From a checkpoint of a small transformer trained on Wikipedia.
Size: 13 layers, width 96.
Architecture: LayerNorm before each block, rotary positions, no biases in attention or MLP, untied embeddings.
Training: a variant of SOAP for these matrices, 4368 steps.
Each number is 128 + 32 x the weight over its row's rms, rounded and kept within 0 to 255. Layers, rows and columns count from 0. Numbers have three digits each. The size before them is the row's rms in percent of the matrix's.

# down: layer 10 MLP down (transposed), 256x96, rms 0.272, rows 209-255, columns 64-95
# gate: layer 10 MLP gate, 256x96, rms 0.275, rows 210-255, columns 64-95
# up: layer 10 MLP up, 256x96, rms 0.281, rows 210-255, columns 64-95
down209 089:097147165169122127133179110100113166114124178166144065148046136106136096157121167155150095056143
gate210 101:133100180067115163190162132166065150111165127152160165135128073102135137134130153089109147115128
up210 100:096137107177081176119191131122092129137160144192108130110162173145131131147119175137104122164188
down210 104:130121170165142112196111114097087164185134161073127136101160153154112112154114167148135158159078
gate211 100:092166114114127112139170119138111132157104161138116094158089114160119131102115131158151202103069
up211 101:154128085107068144168184113164142095141171174122145127207105145192100146132145178152081167127092
down211 107:151098103116166131140111141201139155145104078137127113073194094130141113171131130148109079116134
gate212 089:131116095110136106163098145168172103109121145117139107131178102135140091106099161105069071125082
up212 098:098135133077132113160098083121094127127115098111112078149130164157144178141101177137122122112112
down212 102:082103165143073178152080158171084152099115104164095148110146185147164116107128148173184145145068
gate213 096:090130136152179113164094099161145190122124153146105114192125143126145119098121146111144105095120
up213 101:083150164149161150118149171061171130129148106202152168144176129179144162162109183133091128166128
down213 092:172181116119170126155076173174132166098117115157192125060157103120148145121111074105125161111164
gate214 092:138172117174085121149105155153126118110119121115047112172144098087182101142129128152111064139114
up214 093:185102142122125123117121126134139125133125167109129134120156090152130036078170110160098169107189
down214 089:174169112053101131130159167110170088168179152178111133160178107175146100154142152118106107124215
gate215 101:126118085170145124147098182152109062160151147097214086151139126117085114139150149138078179129161
up215 106:116111128096134061148145142154169148169184186155139090137139129109158167125154090077165103195093
down215 107:141086118117045094133098135153107137177075114098155148147101154107110135082121130161075120164151
gate216 101:125123156068165117074133103137142140135110167088166113132179119141100134108139100099111181159091
up216 100:133154140133125124147126144132107191123109135101138116117096147057092122146108077114111195157156
down216 097:125139151137109187158073158113114086130125095147137177108136131150155146083098161158131046133134
gate217 104:199042155094118090101136132152141094105142135092119155133156142116204143100103122164084118099108
up217 101:075185097127139163132079070108120116119164093154143143116062105147065102146133154100099114165100
down217 103:102207072173101144106067064139076103147096085160130152181058202151107073127155106123102123146115
gate218 095:121146184124083187096102112132126085100090091166133074125117074104156213065155073103115120133108
up218 112:129134178129141145147061141117134164194090195161148169096166078149137161145122140143131131140145
down218 109:134118128099148215057093142135130071161096100155103056122145131106155129176112145090081089092097
gate219 095:173112106099131148166171152091159125160103193091187056142124144143087113144192130104069156101162
up219 094:161111168143151164128095187195124145163075151098167110125120152113102135121167134173127129089145
down219 092:170144119071189110119170148107162134119116121096118113148077134125091111161132133112135115135051
gate220 103:137103121168158135138147183123121087121108121154082113147125151109092177125132122140172119150123
up220 109:154095105160110136126122132126138135117127179102143123106131172116125082096208164155119166173158
down220 107:152123085129124036160157128155133106116101119130110135101091101077112110041149116108188090125134
gate221 093:136164126123170144121104181095151138133087120170144101173113153142124120153150118078121158161123
up221 100:165137068137117147153139138117155087108131202088102097060156100137140087125155150144130110115070
down221 107:077139119133102119113147126162122136113150106174160143142106171160148139208186115108170136124185
gate222 102:174087152146127154170119129112107089099098090106095156114077190175173139087178135139118115104144
up222 108:070095122144135136182100146111121148152074060112135167148074147156105142178152093096058092125157
down222 105:160154119129106168074106155137133131084136177113159212125097189131176128172144136181156095095131
gate223 100:105130135097193113146147162155208143112096108075140077104120158174087171146123136147133052121115
up223 103:114183100058154123127175113136117137175110149152140099200135166183129141145153222117142124169136
down223 108:128120084131248126140063124178141139191124144138104148142126161105154182102141076096134150092152
gate224 104:135093121149157141132144205118097059135184215136148124140111130171135150129145166175118132143084
up224 102:171114110146091116176145155094170192169079184164105095159148093116179094146078158136171153107143
down224 101:117063164117182091091075223130139113178174098095119164142126091172134154103165080085160172166084
gate225 104:141126193109092156169135068081088142145194166127153132134142111149137070069091115078117121136129
up225 103:162131142113122125156080183124183098121116180135191127131173084128137100140181125149170125135090
down225 105:113129109147054105155130163108130173110146116113065135101092070190146144199124138097107185206145
gate226 094:117053086177185116120138116095162156137131132098114165126166119124141096101168068089162125052102
up226 097:085121116111118095119133116057133154107135141099186122166118134080180170148097140107087081139119
down226 105:167166143096127153140092126095110168141113109111095167173178070165136129137152125145091104166123
gate227 099:129152174166122142164114132070132129155100172084152162103106125143163121115121104123086171144121
up227 096:138177108132127114121153152106154130136078116073178143118153091167111112112132065123098176141124
down227 097:152127118070157170166167075118073093179131096137165071127160181128131133106123182111106056110085
gate228 097:089068139131113081127132132098180077148126106115124099186142112070176118173107157157072105143150
up228 095:174094087094091164077137153140110089109120188097108130240185137146137139074137163070134046103160
down228 105:139195205139076146072109109198133122088106109128100116117130081123135176097184170139116117073089
gate229 106:125164123102132140219170125105120119173093123077133065128115130064191139145085158092081138150163
up229 106:144127156113077158138112166096142101099148099101130152053125056116171162120144092120035149130140
down229 104:148108123147084148191111161097144133139165139157109103075148154181131162144119092120149115060111
gate230 098:062145144113124170091081121098069095129081102136153072186153131139149138059065171125127132067158
up230 098:155142125156193127103053180143137158132136119160164108168066165118070157141115089088124110131119
down230 104:127099097098171096161091096135115129127202047043107131105184115091129169149143117161089115114162
gate231 102:102096123145150164108119167159112124169187086155153075135153179137139145166156151095138113105164
up231 095:104121108109047122125154135144149217147114123156063117088123081069094137085135047097146119135149
down231 098:103151075095027157145159077162117095131147126065122099118147165180150099088093160117045109080150
gate232 119:129122114095109131090140091111071051066100058129139152088096146109126116116122129108121086091151
up232 091:190149165134172122096137221109114113104131138105168121117184107126142124153156134129137162163104
down232 095:131123102127197145141128136162131134128197160112129113167122111175115166101114117116125109137141
gate233 098:188176083121116131095118086149167201112149134165151157152147116070126122189146130101052140114159
up233 109:121150146114109122107112105079117111068144156135154098129132120110125110155103143111180062167166
down233 106:123156154117154185096135172138121125147101143187092076102059156191159156164167097127068135118083
gate234 096:130087116158175143094160109108138109146105160106115117183140129172160189162075129165107123150189
up234 101:139118091151145097130156103156179133122167146117081143168098137125082127157119065121117147124110
down234 106:064127125123184143166127139109087096205159140144105035141182130184091057110103118141146146075085
gate235 102:050125134145126070120114118107158140063147115114079110130120143187105171164077110119101114183109
up235 095:170149136118125196074189136168120124128185126078105145122200098080111091161086176176074104149174
down235 098:086145158115178118120126142083130103141098141105084174132063172203139108080205122076087084039128
gate236 092:077126091106129153143152087148116117125181106119168157110159200107075112089093081117143103115061
up236 101:121076164135138130126157104147123150174148126143184111114111148131100223153096119083108144115103
down236 103:090144116123099148070192172136143160117150069184106141149107064104123156155142141125057130186149
gate237 100:095084161128138152147130123102193142178146072124170128117160152122187091131078103171130124114147
up237 102:105147134127069128107098180121180170070217169153146061158147135138139117099164146100163106132157
down237 099:124153176098133154137131161112137090073157079225083121155092115162091138100118100106149089154112
gate238 102:159097084126174085146115073077099089087089101199130124075085157154111113110139144130075144096083
up238 105:139080152195109150066137094082091120141152130114075156153152151183154158082146168100104105164146
down238 105:110114106091151144143108132088177116164144140096146084189186184159136157152084167153123100125175
gate239 111:159088126107125082061102106083130153117110114137070149101126163139150079107141097102146117118115
up239 113:164124104102097135177123166071092164065147123144156153064147096103148147061159167142167105088096
down239 112:101139154123123117208123128133056081098108169197127171113091062165121107174108125162097109179093
gate240 099:087156129174119133064103094082127158097099138120107104038166085104070153147134130096128166187109
up240 092:148098129098105158101130146115113099141140183062127155074193147128105135131198093102127110121136
down240 096:126148108123157213185109173072151109091140139182141092089104142188203106143099094121113121143110
gate241 111:111121159132146081054114107159146138088123113104127110045107107099090173114149122126138086127121
up241 099:104073131166112101172104125141134169134086050050113138098097098094112133111130131153137179208125
down241 109:115170077138163162127131122148141171199104118146129143166209090196186114147156110066134117132109
gate242 101:191151159118144097134145161110138076125126078105111140132146210092094195077201190099123125105111
up242 097:094140141183088098123153145125152130052089092050125129153156151135103081153101093135084168126132
down242 091:154091126092133127107064120172132206145112179197155096109098051162153141167149153090113126118119
gate243 096:185090128169135109133146135123119164091085084174190070082071138149175137146168123072099102142119
up243 101:233174157080169120121170165130124121161101138124161100119081124156170127072136131185117129131130
down243 097:137157171088190082135093139207121129044150147110155107133118119155147100150177094084146145124154
gate244 100:152107102166128114102118132161174091083108065125079118148138133102175154153133112120129076105112
up244 099:112088041123139120060117154154114142093150168074112167113122130137170083156179075127137125153159
down244 101:077115140127180134112163201162105097114076170129111193141137149108117142068134189110087149148081
gate245 102:143130114147153127133113148144137031094130154100133152129195189086052164137105175091101111138112
up245 101:173119154091135111085169116156135124193123125091080099198124114112123144132120088082117122108071
down245 103:133126107146146117156119091074118106177117123129129147136120113022144101081159142149115128167140
gate246 103:123120093052158108082082118129130125103144133147116056111136101113170064125100125140078133076097
up246 103:195153173122148142113185112181135118187137134192105063104133097097084118187151098059131160138135
down246 100:168121088094115106166147155173089141119160077111106157163095095098120157139153059141139090078131
gate247 108:101045142113138115099079183067172088140125122167121114126158106106137084106143140186124159171130
up247 107:085190106136120104069110103131105134105085175160102105156165139123116159141151097104120063072108
down247 100:162165108160119136093085140128236154142070115171099139098058116123097144111126169142139156093166
gate248 106:120098128059102111140105098112052104120077123137081142132075137116118090103112177138107093129134
up248 102:126076110099091118145097088061099091087117029145108142147080173154128044125130101114163126159127
down248 099:069133074151060098062068161075177136161154143119116050138122121150101137151126161139086116178099
gate249 095:133124171093154145180157088191100139077123120152144165155117111157157133120116104157087139079159
up249 101:123133158091118124152088067147100085157115080129084101114152118102125189096124094201123143107077
down249 096:128104116116138180200144139078115130171110105104144078184115082190173117110121134142169119104156
gate250 096:190110105127132100196133141152084115123129151099088106108110110103154045161156196139121110188036
up250 099:116059125092080089146174130163128138103157155135138132108150159147047107072142156130177130129098
down250 096:109118118121193136109107186090117133166126171193105154104139196173139124114132131123134150117112
gate251 100:187057093144151128106136123074118105110157100157125119151122125144058116092156163078124105127143
up251 103:073141061102106107186078115179125162135167111095089109115132106127124150215104164079129112105092
down251 107:060071109103068099116113153154134107208107123103137080121131068117097105084121134099145106085177
gate252 104:113046162151104142160147128098156132131156145095098103117114154110065150102093132096117128125102
up252 091:112147119150117109122144079108088092123117105187159155099110160084156138140107154111097095006108
down252 091:151128141094255163177131088167178144102105155068121109153122141147068151114141098104178108184146
gate253 111:127134097103133105107142094166153153117156069141126138112153163169091101122131158097097087142056
up253 107:096125167197118076160130098145082136136116117071107102161135114095178124138163144145088107098159
down253 094:114181133129162140088143114160102156156100158173117129159126000131144088156173121131107115121125
gate254 091:093088139067105086177154191142140073107135143118181142159125150082115079154119164167082146104087
up254 100:133157146084161157089127112160161147151160217137190157124173159142129182159178072088115143116113
down254 093:138083175113056175167156204085153134119131106157121167083135106176089134108176168120118073159147
gate255 097:181149104153123174092134110131134070088164168152155089118187118170074124132142150153084131156105
up255 105:110153192133148115086100130143081147173089150132143122154133114056154171076121089127154131173121
down255 107:070149129127195153141131148065148096115076088154101134156139096176110118163158140100083083120169